python train.py --d_model=256 --n_kv_head=2 --norm_place="pre" --attn_scale=0.0884 --parallel_block=false --init_std_up=0.0421 --weight_decay=0.0 --schedule="wsd" --decay_fraction=1.0 --batch_tokens=[32768, 65536, 131072] --doc_mask=true --steps=6098
Each number is 200 + 20 x the weight over its row's rms, rounded and kept within 0 to 999. Layers, rows and columns count from 0. The size before them is the row's rms in percent of the matrix's.

# layer 8 attention value, 256x256, rms 0.0293, rows 158-185, columns 128-255
096,173,191,215,211,194,206,192,171,192,193,221,203,159,184,189,241,175,176,236,168,229,167,196,206,192,175,213,198,170,230,183,198,219,193,187,200,214,213,211,194,184,208,187,216,200,187,192,208,223,175,197,203,171,213,221,203,196,170,197,195,157,165,204,182,191,228,199,193,225,168,217,185,168,190,193,173,208,194,185,184,177,166,186,222,203,236,156,215,207,186,188,200,201,213,213,126,201,193,195,182,228,213,213,175,202,205,200,230,228,208,177,203,211,224,225,201,163,226,179,210,212,175,213,221,211,205,223,156
099,181,196,164,197,212,176,215,210,162,194,151,205,177,187,192,201,185,219,197,171,224,196,234,208,195,229,199,213,206,218,186,198,197,186,211,191,219,219,197,235,220,173,151,189,191,212,190,230,176,196,186,224,180,195,192,168,227,205,219,192,196,204,164,205,177,206,228,213,214,183,201,184,210,178,191,179,167,185,191,207,190,197,165,180,204,181,215,221,201,191,159,236,233,204,199,202,231,188,218,166,233,168,181,200,173,187,216,176,170,219,191,199,162,188,225,204,177,203,205,170,172,211,192,202,170,213,215,198
101,229,206,194,196,209,157,206,213,226,221,217,204,153,191,172,186,215,203,191,210,190,182,146,236,195,203,198,156,260,219,179,205,192,196,236,220,227,179,214,211,188,218,228,230,231,191,202,177,225,196,235,222,193,160,161,186,230,181,168,187,214,149,190,164,212,210,206,206,198,191,188,227,210,154,195,191,190,177,197,195,173,175,217,202,223,202,197,175,191,190,167,198,195,215,234,197,201,214,204,229,225,209,234,215,180,163,195,196,208,176,207,194,200,229,176,218,179,219,182,204,196,221,216,199,184,196,243,169
099,204,200,199,178,211,226,209,211,211,207,213,204,164,187,229,250,206,204,234,208,204,175,214,164,198,175,207,185,233,198,175,191,209,170,222,190,208,201,217,195,207,230,233,201,180,248,172,221,220,214,198,219,205,227,226,212,188,185,201,175,219,203,204,172,184,167,239,172,221,183,203,207,224,227,166,171,187,190,200,243,209,190,208,188,211,210,183,147,211,205,238,231,188,191,215,195,197,197,231,176,221,217,220,167,198,190,206,209,222,187,204,217,214,220,222,215,223,230,182,208,208,206,201,217,181,215,211,183
106,196,201,191,190,160,201,196,188,213,208,213,206,210,224,206,187,225,233,205,241,195,177,182,191,220,209,170,176,257,183,218,190,181,198,182,198,196,182,188,173,198,178,224,212,215,226,184,187,175,200,223,192,211,188,167,188,217,193,222,215,217,225,175,174,201,210,221,197,207,201,197,198,201,214,191,219,186,223,224,187,189,245,163,229,262,195,254,207,201,179,194,226,227,196,155,235,213,211,169,201,209,185,187,228,202,204,178,185,196,222,195,193,181,225,182,205,206,169,191,213,214,201,215,193,223,197,194,237
108,185,220,183,192,215,184,186,203,197,186,179,215,207,185,213,180,213,208,177,207,194,190,196,241,208,214,245,228,201,178,179,209,196,192,257,183,214,157,199,201,207,190,184,206,200,180,199,206,219,204,209,215,181,172,165,162,216,190,213,164,207,173,205,181,231,202,207,187,178,203,171,184,188,247,193,169,177,189,195,206,221,191,183,213,223,202,179,228,229,212,184,212,182,263,222,154,223,182,201,197,231,187,225,197,181,171,224,191,216,200,186,165,201,214,198,187,210,169,164,204,242,189,200,214,201,195,170,194
105,178,223,188,205,218,184,184,242,186,219,208,193,220,189,187,194,189,243,177,219,208,183,184,194,202,188,206,210,230,214,193,195,197,219,188,210,173,188,189,205,229,238,233,234,224,205,198,200,205,220,209,182,218,212,154,186,187,180,201,173,211,210,210,220,214,179,220,192,166,216,222,179,217,212,241,202,195,190,200,203,216,230,229,186,230,214,205,201,226,168,173,218,241,170,213,242,198,188,192,231,218,208,189,208,191,173,182,207,194,181,206,191,205,236,201,181,222,147,182,189,189,194,223,190,224,166,186,201
103,224,204,194,190,197,214,209,223,183,197,179,199,200,200,228,172,224,199,197,193,168,214,184,174,205,219,237,208,208,194,179,242,221,195,215,198,233,168,228,200,208,200,187,196,182,179,220,199,209,180,185,226,194,201,197,169,227,187,198,211,241,172,163,157,225,209,237,181,177,156,159,168,205,206,234,164,150,167,195,183,185,204,195,164,216,173,234,193,216,206,187,215,207,242,207,202,223,221,180,200,169,191,180,194,207,199,206,147,178,182,173,217,164,211,171,197,219,181,198,207,203,184,182,192,170,210,227,217
104,188,209,191,217,214,193,201,184,185,224,177,183,159,232,217,190,207,201,173,214,203,205,180,188,182,240,187,211,215,204,192,190,204,223,201,204,186,174,222,200,202,196,214,189,181,189,214,245,193,210,203,174,157,177,197,221,170,210,234,182,198,235,193,186,194,210,161,216,195,185,187,205,182,188,204,193,172,211,193,231,161,167,181,201,196,193,159,198,207,238,212,169,192,183,187,253,213,198,216,192,230,211,194,182,226,172,196,192,250,178,200,187,173,216,176,202,204,225,242,208,238,220,181,201,225,191,216,218
094,180,240,171,219,210,207,210,206,185,186,214,208,210,182,208,225,196,199,138,212,193,242,171,240,200,163,178,200,174,223,204,196,199,196,181,167,256,183,233,210,229,182,181,193,200,189,185,212,183,201,210,202,251,228,227,219,174,223,193,215,200,199,210,226,180,201,188,210,218,231,193,179,223,197,185,210,212,177,215,195,200,218,170,183,189,212,192,207,195,196,201,185,197,197,229,226,213,166,199,171,174,168,208,235,223,177,193,233,221,175,218,203,201,149,189,225,219,220,199,209,204,172,200,202,178,195,195,196
109,176,170,184,229,223,181,191,182,218,210,232,187,184,176,207,180,192,202,196,197,212,189,209,164,211,185,195,209,171,166,221,178,199,216,187,219,177,210,175,241,189,192,172,187,204,209,181,189,186,194,210,205,177,202,213,178,172,228,241,192,214,232,194,220,179,225,213,197,213,202,211,183,172,175,221,217,211,179,199,199,216,174,208,235,219,229,189,217,211,197,262,237,192,162,160,215,233,191,203,209,183,234,198,208,226,217,191,228,180,206,190,206,228,189,198,209,180,217,188,190,167,171,221,187,167,211,198,209
100,169,195,194,198,226,172,191,168,204,177,213,166,193,212,196,188,217,212,196,199,186,243,216,190,206,223,201,187,236,185,167,184,200,196,173,208,195,181,194,208,205,203,175,186,181,203,164,175,231,231,201,209,211,219,194,196,221,202,188,221,203,226,163,222,227,186,249,170,150,223,218,197,244,186,191,173,201,190,181,214,165,216,164,212,217,223,187,212,196,229,207,217,215,197,236,200,176,214,168,166,228,198,162,241,212,228,220,218,206,196,207,241,207,206,226,215,203,215,211,196,178,193,223,193,200,181,185,207
099,203,226,187,192,174,206,228,206,214,169,175,175,217,180,183,170,219,186,201,162,178,169,219,169,215,211,200,206,202,197,163,182,209,199,191,220,218,218,193,203,197,210,158,189,218,184,190,204,195,221,233,219,205,182,200,207,196,182,237,183,223,223,195,182,207,193,215,181,209,230,233,216,196,201,167,207,174,199,190,203,176,196,183,207,157,202,250,220,226,175,189,238,204,234,230,198,209,205,206,196,162,220,193,208,192,211,220,203,211,176,186,200,198,173,204,194,190,222,198,203,178,221,214,182,167,190,216,193
094,203,130,195,193,241,210,183,178,210,211,196,192,222,217,174,198,209,189,186,230,192,216,215,219,199,182,201,174,229,207,201,198,169,210,219,200,212,213,206,192,245,206,216,201,167,188,219,227,220,212,191,185,218,198,211,206,250,217,195,202,215,223,228,197,224,199,211,243,209,191,225,207,207,189,248,174,224,196,201,229,198,213,184,192,189,191,156,176,235,233,195,191,199,203,224,180,187,206,222,222,213,178,196,167,201,230,226,211,196,126,199,135,195,192,220,199,237,193,190,221,198,190,201,211,226,193,203,194
098,224,235,243,212,185,210,241,224,219,206,198,217,188,209,196,218,212,201,180,193,195,172,201,204,213,204,187,219,221,194,188,198,200,219,204,187,205,245,207,172,158,213,178,207,212,141,173,217,197,171,223,196,190,151,160,210,200,192,211,210,197,190,218,193,213,202,161,198,222,201,192,226,200,179,188,211,198,204,218,177,224,214,208,224,146,190,205,234,172,205,187,208,181,220,209,167,187,212,188,206,195,203,173,182,246,179,206,219,214,192,239,202,200,182,175,184,212,177,189,236,203,195,154,177,184,171,222,217
097,173,209,189,205,201,191,200,185,210,181,195,209,204,199,168,207,166,194,212,211,218,186,196,181,177,192,172,165,191,201,207,162,201,241,222,207,201,178,233,188,209,232,184,180,222,173,249,195,201,171,208,178,191,206,202,226,199,184,232,206,185,193,197,179,211,216,190,177,194,168,223,185,178,221,190,209,199,210,185,196,187,205,225,207,200,166,181,206,181,188,215,194,217,160,212,190,197,211,190,196,250,196,224,190,220,183,235,199,218,217,151,197,208,202,209,189,197,203,184,222,220,183,202,189,166,215,207,226
093,189,196,187,214,166,222,164,181,207,199,205,184,220,199,173,223,161,194,196,198,199,215,194,210,192,203,231,203,209,178,193,216,201,181,176,235,200,172,175,194,198,219,176,221,190,178,223,179,175,216,204,223,203,226,208,235,176,197,173,210,185,211,209,201,180,208,171,222,207,205,174,193,199,205,222,119,209,226,217,200,224,190,196,231,228,199,191,204,202,154,232,148,193,195,197,170,172,151,222,243,199,184,198,208,197,194,213,203,153,208,179,208,234,206,231,198,184,208,205,219,207,212,222,168,219,171,207,190
105,206,214,211,217,261,195,194,222,197,192,192,199,196,217,191,205,215,184,204,225,191,228,217,204,217,184,186,237,183,245,196,188,179,215,232,209,185,198,205,177,201,200,171,179,174,222,153,191,215,251,169,214,222,224,232,206,227,217,161,194,204,195,197,205,228,185,204,183,207,216,197,196,251,179,233,214,193,187,182,190,203,224,227,179,204,212,198,218,202,183,190,210,182,197,201,209,189,184,195,202,195,191,192,236,232,221,172,204,191,238,200,217,203,235,202,196,192,195,178,200,209,177,189,213,222,176,221,197
104,166,197,190,185,199,186,189,212,248,187,229,188,230,161,189,193,209,195,197,219,218,203,197,187,222,189,199,170,207,174,188,200,204,214,186,189,164,228,195,228,198,179,201,181,197,259,179,234,177,191,207,204,220,180,203,167,175,220,183,170,202,216,216,202,188,191,219,202,199,226,188,214,206,171,198,216,229,200,209,216,226,213,195,178,206,220,198,236,200,226,205,184,209,177,184,225,202,194,229,213,202,217,165,203,203,197,208,205,205,191,210,180,160,180,197,196,236,180,231,194,217,220,191,217,217,183,173,198
096,194,205,184,177,219,193,215,214,197,200,221,235,186,193,174,190,208,174,199,217,209,191,153,224,198,192,194,181,188,171,180,209,200,172,219,184,214,218,216,190,191,180,192,188,189,211,226,220,184,199,210,195,172,188,202,168,207,241,195,164,221,213,194,204,187,181,179,180,189,204,198,236,182,168,186,210,226,221,187,203,208,196,194,225,228,185,197,220,219,225,207,185,221,245,203,154,234,232,203,187,216,217,194,185,179,220,184,204,202,177,175,194,189,182,183,212,212,244,183,193,238,209,193,180,188,216,186,188
103,205,194,192,190,174,194,199,177,195,194,229,239,164,215,199,198,198,223,233,194,237,182,187,215,213,193,189,202,194,181,190,185,190,201,240,203,214,175,235,195,221,194,228,214,211,177,231,200,168,203,239,202,151,195,210,187,203,207,180,219,195,217,164,191,209,209,179,181,186,184,234,218,163,182,178,211,213,194,205,156,203,209,210,209,189,208,202,193,202,198,220,216,211,225,198,204,230,215,233,199,168,223,173,214,195,155,216,167,222,220,198,191,197,201,211,193,232,202,170,213,216,221,197,152,170,191,193,224
100,205,183,201,199,178,198,213,261,150,210,234,200,192,203,191,212,199,186,188,223,213,180,204,187,203,218,212,211,198,169,186,224,195,236,188,224,204,226,201,196,215,197,203,217,222,199,210,202,187,218,201,171,216,243,173,177,196,186,200,179,216,195,217,208,191,196,188,179,181,181,235,213,200,200,192,252,196,207,188,193,221,203,195,194,182,219,173,194,160,190,233,204,218,173,198,234,219,174,204,180,185,246,135,222,210,165,201,229,223,205,189,208,212,190,215,181,214,216,202,201,242,197,202,193,231,204,185,194
105,190,210,174,203,206,199,174,158,199,181,203,221,199,208,178,222,197,185,228,200,198,211,240,256,220,212,216,170,180,212,207,192,201,183,190,235,213,189,238,203,197,205,225,205,196,205,229,200,184,185,194,211,221,213,238,198,210,236,187,235,155,189,206,227,169,170,169,192,184,210,198,196,211,191,180,170,191,196,242,136,190,221,200,215,220,199,184,201,207,218,202,155,211,201,187,174,211,208,198,200,171,158,183,216,178,224,165,153,174,182,197,190,222,214,176,177,198,234,221,211,234,195,201,223,253,200,170,205
105,210,200,185,190,207,214,195,236,188,202,197,185,152,165,173,204,186,197,194,205,202,219,184,205,203,193,172,133,181,196,222,185,213,207,227,216,164,189,203,187,195,177,204,232,182,238,187,214,220,195,214,212,207,144,199,169,236,184,177,191,201,190,175,201,181,206,189,235,192,223,196,205,219,193,182,234,212,222,178,226,177,202,200,218,207,181,177,202,145,200,210,191,205,215,143,200,249,202,206,215,182,185,209,213,179,208,213,217,178,227,208,163,203,188,208,207,196,217,183,180,216,186,208,153,204,200,187,209
101,166,168,229,187,201,199,230,204,166,213,208,199,192,197,218,189,179,226,210,209,221,190,180,171,191,218,181,208,250,198,183,217,223,184,212,234,213,213,190,233,193,208,193,219,195,209,183,195,193,229,188,174,209,220,201,199,202,202,213,155,193,211,211,214,216,226,223,190,224,165,193,193,190,176,213,169,234,201,161,225,214,185,218,204,178,197,167,227,209,167,190,190,207,175,198,197,213,200,230,243,202,235,184,201,199,198,190,219,193,193,227,191,228,218,177,222,196,194,253,167,196,195,189,223,230,180,205,157
099,230,206,206,220,233,193,210,159,201,187,219,206,185,217,203,189,178,191,190,201,207,205,209,230,187,199,221,209,170,193,221,215,193,184,144,180,195,216,211,219,206,210,210,154,191,179,220,183,205,222,189,204,180,179,224,197,192,165,221,203,206,176,196,195,185,201,161,207,187,198,234,187,193,167,219,200,220,196,208,187,179,203,210,187,154,218,207,198,196,184,209,221,189,221,219,208,248,231,204,178,173,204,178,211,198,193,218,237,218,187,178,188,211,192,227,221,188,202,208,217,181,199,176,189,183,195,205,205
109,232,226,222,186,219,203,203,216,189,166,249,193,181,168,217,174,162,214,210,201,217,185,206,190,216,165,213,158,196,226,207,212,179,201,155,219,210,210,195,189,202,197,168,225,222,212,200,214,244,193,194,182,161,209,194,248,185,157,191,172,190,195,196,223,197,168,192,206,190,195,208,229,229,179,187,193,238,210,201,193,170,211,194,199,218,206,179,189,175,211,197,190,211,188,181,194,180,215,209,219,202,207,204,204,198,181,178,232,200,189,205,195,191,192,209,177,207,219,215,177,237,188,206,191,210,179,174,200
102,182,216,252,214,188,201,185,183,212,206,232,179,224,208,198,180,223,165,188,190,199,209,205,218,227,205,189,205,105,209,216,207,153,198,231,211,218,207,228,234,185,222,203,217,201,210,179,203,211,216,203,192,231,170,182,218,224,191,212,209,179,212,218,205,191,187,222,195,197,232,195,190,214,197,216,192,211,201,207,200,238,176,187,186,211,206,207,222,207,219,208,186,197,218,192,203,175,203,190,184,211,199,215,198,160,207,218,206,203,216,212,189,240,198,215,182,203,196,154,185,205,150,193,243,185,198,210,198
# layer 8 attention output (transposed), 256x256, rms 0.0365, rows 158-184, columns 128-255
099,199,191,181,239,207,184,192,193,210,198,201,216,215,178,214,218,174,204,226,181,213,188,181,203,185,202,219,196,197,213,139,221,198,216,149,203,180,209,174,172,172,217,195,192,206,181,184,218,176,191,191,190,181,210,205,213,209,170,226,202,179,212,218,168,184,194,214,176,186,237,191,180,186,215,199,179,202,195,206,171,198,181,186,198,188,198,176,242,193,157,160,153,226,183,198,177,196,205,185,176,212,195,231,136,176,223,217,185,216,220,190,214,197,217,211,235,178,187,182,204,191,202,188,186,184,201,230,196
096,205,246,210,190,166,171,226,207,216,216,163,225,233,196,206,224,172,188,221,169,230,219,228,204,195,203,196,199,189,181,171,234,181,186,225,200,197,185,185,187,212,193,177,195,221,205,205,236,178,195,181,210,210,182,188,211,214,205,216,208,187,216,150,200,179,225,170,232,194,205,197,148,209,207,216,180,173,182,227,193,202,219,198,169,208,199,223,206,205,198,171,212,196,171,210,208,187,199,235,166,167,210,224,198,191,208,163,200,167,248,236,221,213,219,213,240,199,179,239,198,191,174,176,202,203,207,197,221
099,220,206,202,186,179,187,196,242,215,149,212,212,195,201,194,191,213,189,175,197,230,220,216,238,207,214,176,223,230,220,186,200,215,215,201,177,212,188,191,202,185,210,211,196,210,200,211,221,225,212,221,235,200,199,193,166,206,189,157,183,183,170,160,183,197,176,206,184,214,233,195,173,202,168,226,181,209,178,174,202,156,190,264,200,214,207,209,173,192,209,199,208,217,164,202,212,205,205,232,236,203,217,207,219,171,161,224,179,218,193,190,221,178,195,164,255,220,210,214,225,199,184,211,204,181,213,226,178
096,184,176,191,199,190,189,162,207,226,176,197,215,197,164,210,230,220,205,208,175,176,197,195,173,211,212,165,213,152,200,191,232,204,188,200,217,194,234,174,205,207,210,157,207,207,206,195,232,203,192,212,202,181,192,221,214,202,182,195,214,203,209,196,174,191,181,228,214,199,233,200,203,209,187,203,187,227,222,199,197,173,215,198,192,212,196,211,172,192,171,225,196,166,198,205,174,191,177,220,196,217,191,235,166,225,220,193,193,192,209,230,191,203,201,223,176,160,148,163,192,196,224,205,237,194,199,220,183
108,169,194,195,215,200,208,186,188,177,213,195,242,205,235,171,184,251,211,201,204,193,207,203,205,196,210,173,218,197,191,210,201,213,204,221,208,193,159,169,198,223,183,187,191,205,228,208,233,192,225,205,171,204,241,198,178,200,218,194,209,177,184,176,214,202,200,195,258,195,175,205,195,209,147,253,184,186,205,199,211,176,240,158,214,192,179,198,197,168,219,189,218,202,231,181,223,205,195,196,217,169,190,179,217,240,189,189,201,207,200,203,190,191,202,216,194,208,227,187,218,183,227,234,211,201,264,177,214
101,218,230,215,192,231,169,217,176,220,185,179,192,217,190,235,212,181,194,198,240,223,240,207,193,177,169,221,246,184,190,190,246,191,200,237,222,248,217,221,180,192,196,175,207,229,187,204,216,217,179,203,195,179,145,209,208,177,203,197,212,212,189,204,165,236,179,194,184,152,186,207,197,213,205,230,200,185,175,173,220,211,209,188,193,201,169,178,205,223,217,185,171,203,234,190,200,189,244,208,206,190,210,220,212,188,203,229,174,205,235,204,182,198,201,218,174,204,190,211,168,217,182,217,172,195,194,225,191
106,184,190,183,188,225,162,193,235,180,183,185,209,192,185,162,204,245,233,199,174,208,213,193,211,183,188,204,197,209,178,215,201,200,233,201,211,208,168,172,215,187,250,201,214,230,192,208,209,230,212,198,213,189,174,165,187,206,206,187,219,178,188,181,208,217,196,217,231,201,183,175,194,179,227,203,190,211,193,158,205,226,210,200,229,245,240,213,162,207,205,196,190,216,190,217,201,184,184,165,263,190,260,208,225,204,183,217,233,211,191,223,175,234,200,233,205,210,178,171,199,185,216,243,217,226,225,181,196
104,228,185,198,209,214,216,224,217,242,195,155,222,206,228,234,199,240,229,177,217,203,213,203,180,206,234,195,217,180,191,187,203,213,202,225,197,208,208,205,199,207,179,157,204,184,181,212,195,200,200,170,206,205,210,184,166,237,177,204,201,204,155,146,194,180,167,196,215,204,178,204,175,204,193,224,157,159,192,197,212,192,179,167,165,193,231,211,213,185,212,200,215,158,184,173,198,205,212,168,177,200,198,233,248,218,203,202,168,183,214,231,212,192,213,195,183,223,196,170,213,218,185,209,193,179,205,188,207
100,233,243,208,193,219,196,234,203,204,175,227,227,200,162,229,229,177,203,185,210,204,187,194,223,197,192,181,242,201,185,177,187,223,231,207,214,202,175,220,176,191,218,226,230,171,231,204,228,212,175,214,145,196,218,175,182,191,202,242,195,214,223,232,196,180,221,202,229,191,181,194,194,199,208,195,215,208,212,206,179,200,178,193,183,192,220,171,228,211,177,199,186,198,196,196,208,224,202,145,226,206,179,182,226,189,194,170,224,201,165,187,208,204,190,220,203,208,218,222,196,208,164,189,216,221,180,205,227
096,209,241,173,207,209,220,207,219,153,201,205,186,213,207,205,195,214,188,206,206,209,212,181,216,189,167,190,204,196,217,209,211,188,174,232,180,216,213,215,221,203,163,226,197,177,191,205,187,194,211,195,177,212,172,240,220,177,205,192,225,216,213,215,179,193,223,199,178,167,211,204,162,209,196,198,254,180,199,198,195,227,216,178,191,241,174,229,207,220,205,242,196,206,214,203,223,195,188,221,172,172,209,188,181,180,223,206,204,212,188,205,153,197,167,175,192,199,196,203,198,211,189,176,188,212,180,231,201
109,156,202,190,198,197,209,220,174,194,212,200,215,202,180,194,202,184,200,205,227,221,188,163,184,194,214,192,160,218,170,236,186,195,218,188,233,242,235,201,181,207,193,206,181,196,182,193,177,189,233,201,227,146,214,200,160,188,191,200,167,203,203,213,198,159,245,211,209,190,203,211,210,179,206,195,215,208,178,165,188,203,196,191,204,208,228,202,223,197,199,214,208,206,176,208,222,229,223,196,197,177,225,192,248,196,206,235,234,177,180,209,216,241,204,192,194,188,199,214,219,179,187,207,189,200,166,199,173
098,170,197,186,182,201,195,194,203,212,208,212,204,187,182,196,186,204,213,198,196,184,218,202,158,192,195,180,164,243,200,215,197,209,137,241,216,171,212,193,221,200,217,199,204,211,192,203,178,176,228,215,205,193,172,217,159,206,202,186,209,182,201,174,216,211,201,221,171,174,160,208,192,204,223,193,206,162,199,246,173,171,175,180,198,225,200,177,226,181,229,216,208,232,191,216,197,228,242,222,182,218,202,179,226,198,262,188,204,189,201,205,211,198,206,202,214,194,235,238,202,187,191,213,193,217,169,229,224
099,192,229,204,159,150,209,192,215,217,165,205,163,210,184,213,166,177,185,199,188,198,187,190,190,240,203,201,210,221,198,211,220,200,178,182,245,197,215,220,208,215,185,135,190,232,220,184,233,174,231,194,204,187,212,214,160,214,185,201,180,190,235,193,197,166,157,174,196,186,196,186,168,203,177,189,192,167,187,201,183,201,184,175,197,162,201,230,220,178,215,204,201,189,232,215,238,181,211,222,211,195,178,247,163,200,198,180,196,199,211,227,211,188,197,181,225,205,214,187,231,195,190,220,209,177,175,219,207
090,231,190,213,175,233,175,186,221,217,171,214,181,183,202,182,210,176,180,176,208,203,197,225,229,155,187,231,148,218,212,199,170,212,199,188,221,195,217,184,212,186,216,231,213,187,197,173,191,204,175,203,183,178,191,200,174,247,214,202,220,217,210,221,204,216,203,246,171,226,211,201,195,225,216,225,237,206,188,189,210,213,183,202,184,176,193,197,164,203,214,178,165,219,178,177,145,174,185,201,189,208,149,171,211,179,189,187,198,163,230,200,192,198,203,226,174,219,231,215,199,175,192,234,222,184,204,186,221
095,187,230,251,202,189,208,215,218,199,201,236,205,207,230,197,185,223,184,191,197,185,189,208,221,244,201,190,222,235,196,191,197,180,180,217,193,185,174,209,179,194,171,175,214,186,209,187,184,218,161,213,198,210,187,226,188,195,184,205,219,204,215,201,181,200,163,143,185,207,213,196,213,219,196,225,195,174,191,187,179,222,214,232,203,184,202,186,228,199,189,182,208,171,190,212,183,189,237,165,203,211,177,181,171,186,197,198,180,224,145,212,211,181,181,166,193,193,225,185,219,266,186,183,185,203,204,198,229
093,186,182,230,206,219,200,174,208,178,185,193,207,198,193,193,216,191,194,229,201,199,196,187,231,201,189,226,213,200,163,177,188,225,231,198,218,217,191,238,201,217,213,187,213,193,209,211,206,180,170,165,178,205,226,174,225,206,211,209,235,200,197,191,187,195,182,184,206,155,226,209,199,181,239,208,215,203,170,193,181,213,193,209,216,188,222,204,212,224,206,187,184,240,183,229,197,203,181,155,191,235,211,217,239,190,185,193,198,174,221,202,183,220,238,213,209,172,203,202,221,231,189,212,185,197,211,212,219
091,200,205,162,217,173,229,172,199,197,203,205,180,183,192,218,231,185,191,232,199,181,174,187,191,211,209,226,181,231,190,177,206,212,184,221,210,212,178,190,203,164,225,213,183,186,186,234,178,174,218,197,229,189,174,150,215,158,211,202,199,197,209,169,218,204,173,203,151,203,168,187,212,189,209,206,206,192,235,146,218,225,199,165,225,210,197,182,199,176,202,220,149,230,163,183,178,206,185,182,226,185,242,172,177,176,225,194,218,185,184,188,202,212,231,210,202,212,218,203,179,246,216,211,165,181,206,249,214
102,202,181,181,222,231,170,230,196,184,253,180,194,202,186,186,189,214,258,198,220,192,208,207,181,197,180,188,189,194,216,181,194,160,188,182,208,196,213,208,187,166,195,171,169,201,154,222,203,212,222,204,208,233,189,228,193,223,184,216,218,167,211,211,193,216,189,206,199,225,202,184,202,225,212,200,213,203,193,248,212,174,213,235,184,227,222,198,215,190,225,210,196,201,203,203,152,174,214,243,220,201,191,164,234,212,221,222,219,217,238,236,193,199,195,206,203,195,182,207,206,180,207,224,217,217,210,228,209
101,177,214,218,180,227,188,218,196,219,175,198,202,198,178,214,219,215,198,197,195,199,198,195,162,186,164,213,193,219,205,204,190,208,232,216,211,174,165,214,262,206,194,236,187,218,212,189,216,211,163,246,194,210,163,189,202,180,208,211,188,200,218,200,199,211,237,194,200,191,170,182,189,215,218,204,240,247,212,220,198,219,226,202,168,190,200,180,196,195,171,183,170,208,163,186,219,197,220,192,218,190,226,180,245,210,212,181,213,185,188,218,186,194,221,182,180,249,173,213,229,226,188,181,216,215,194,148,183
093,194,204,195,215,214,199,208,217,225,188,179,210,210,187,221,212,208,153,202,216,188,207,179,162,178,228,203,183,179,193,173,236,187,212,248,177,177,192,227,174,203,183,220,207,232,236,244,203,225,165,238,236,151,200,214,210,181,180,198,200,212,189,208,185,218,195,210,178,197,213,218,210,207,190,165,179,186,218,195,199,215,172,224,196,190,226,187,217,212,208,200,201,218,235,200,208,216,202,206,180,215,195,210,189,146,208,199,184,225,217,191,188,201,178,224,172,255,214,198,228,215,186,178,198,196,219,191,198
103,186,198,202,183,197,199,216,212,218,181,201,221,215,219,173,164,176,182,187,156,200,205,190,202,161,233,185,236,206,179,210,193,229,185,230,192,224,214,222,190,228,157,194,237,199,189,193,186,188,190,243,215,157,229,224,184,253,188,201,211,192,195,183,185,198,199,193,192,198,201,214,223,181,181,212,177,174,190,172,174,196,250,160,201,200,229,216,206,203,202,219,223,180,220,213,201,233,203,199,173,183,205,217,215,187,155,200,183,206,187,218,208,194,204,228,184,216,205,197,217,215,223,181,163,170,236,223,192
099,210,185,184,193,236,200,249,215,163,186,208,214,194,172,181,208,181,189,210,200,206,205,197,182,191,191,204,201,195,193,171,164,188,221,176,214,193,190,183,191,211,216,177,216,190,235,242,205,224,178,181,220,215,203,183,178,233,206,199,211,224,218,196,210,195,205,166,191,206,215,204,230,217,222,238,224,203,201,204,182,240,231,167,207,165,219,195,231,217,190,211,175,183,190,221,185,251,165,155,237,189,212,183,227,205,160,219,213,234,151,202,214,222,196,210,189,173,179,197,164,223,211,181,208,204,204,142,210
100,216,218,193,225,207,238,175,212,189,225,226,193,185,197,201,201,189,172,208,164,201,177,183,202,187,190,190,174,186,209,182,210,201,166,228,223,186,194,205,187,271,202,266,199,213,175,218,183,165,187,231,202,177,203,234,193,200,213,184,222,167,201,180,221,201,183,224,200,209,216,193,212,211,184,202,231,198,174,216,210,181,182,181,214,195,188,184,206,194,184,240,183,202,191,173,200,210,209,221,183,180,212,174,202,184,215,164,209,232,198,197,186,150,193,223,209,238,214,224,206,256,198,175,207,219,208,169,188
102,191,240,173,199,188,199,193,170,206,221,177,224,173,149,216,174,203,218,194,176,223,204,208,231,207,192,184,164,193,210,224,190,184,211,211,181,205,194,205,204,193,210,214,198,204,210,224,228,232,227,182,222,215,156,188,207,223,183,194,188,182,226,190,200,229,196,200,220,232,236,191,180,208,187,202,206,206,223,182,189,211,217,189,184,174,216,196,216,149,196,202,213,223,197,179,225,201,196,207,213,204,232,194,211,158,207,251,205,206,188,205,189,210,212,184,201,224,213,189,235,188,229,163,190,208,226,214,189
099,190,153,206,232,196,194,227,192,209,199,187,198,174,197,208,211,195,218,205,223,184,187,180,157,196,192,216,198,249,237,221,220,222,220,172,232,177,205,199,215,191,218,206,236,172,167,225,167,190,203,201,205,171,177,212,170,205,218,204,187,174,232,203,215,180,209,219,170,217,179,208,217,203,208,201,195,192,187,192,221,199,212,205,228,185,203,186,214,186,213,191,190,180,158,197,188,185,200,206,245,211,216,208,217,200,183,169,199,185,190,203,197,195,190,212,192,190,188,199,172,164,180,210,212,188,194,257,178
097,192,214,196,203,230,206,239,173,196,177,219,208,196,226,226,218,165,198,202,204,218,185,195,211,182,200,196,161,212,202,209,172,207,172,173,169,205,192,173,227,195,223,186,192,190,196,208,192,201,189,187,214,228,179,238,183,189,199,224,192,217,202,208,189,188,236,218,205,203,193,202,199,226,188,219,190,203,194,193,209,209,202,199,239,190,198,203,198,182,177,251,220,175,219,205,193,208,237,208,184,160,193,205,156,172,188,224,201,182,172,199,179,190,189,205,192,199,245,225,197,204,194,206,191,173,162,197,177
109,185,222,165,219,202,184,156,198,191,175,228,217,200,164,197,199,181,211,185,173,201,178,214,198,210,176,227,173,201,222,172,197,186,222,167,203,177,187,197,199,180,207,185,165,179,205,254,191,235,188,210,215,178,202,202,233,177,146,210,178,191,230,191,213,201,170,187,205,210,196,205,212,214,202,174,183,195,214,201,190,181,184,204,233,210,220,193,186,175,233,213,155,172,223,189,195,181,203,225,244,225,215,218,248,227,190,196,229,214,162,172,198,199,181,202,188,219,191,209,191,204,226,161,229,229,201,194,201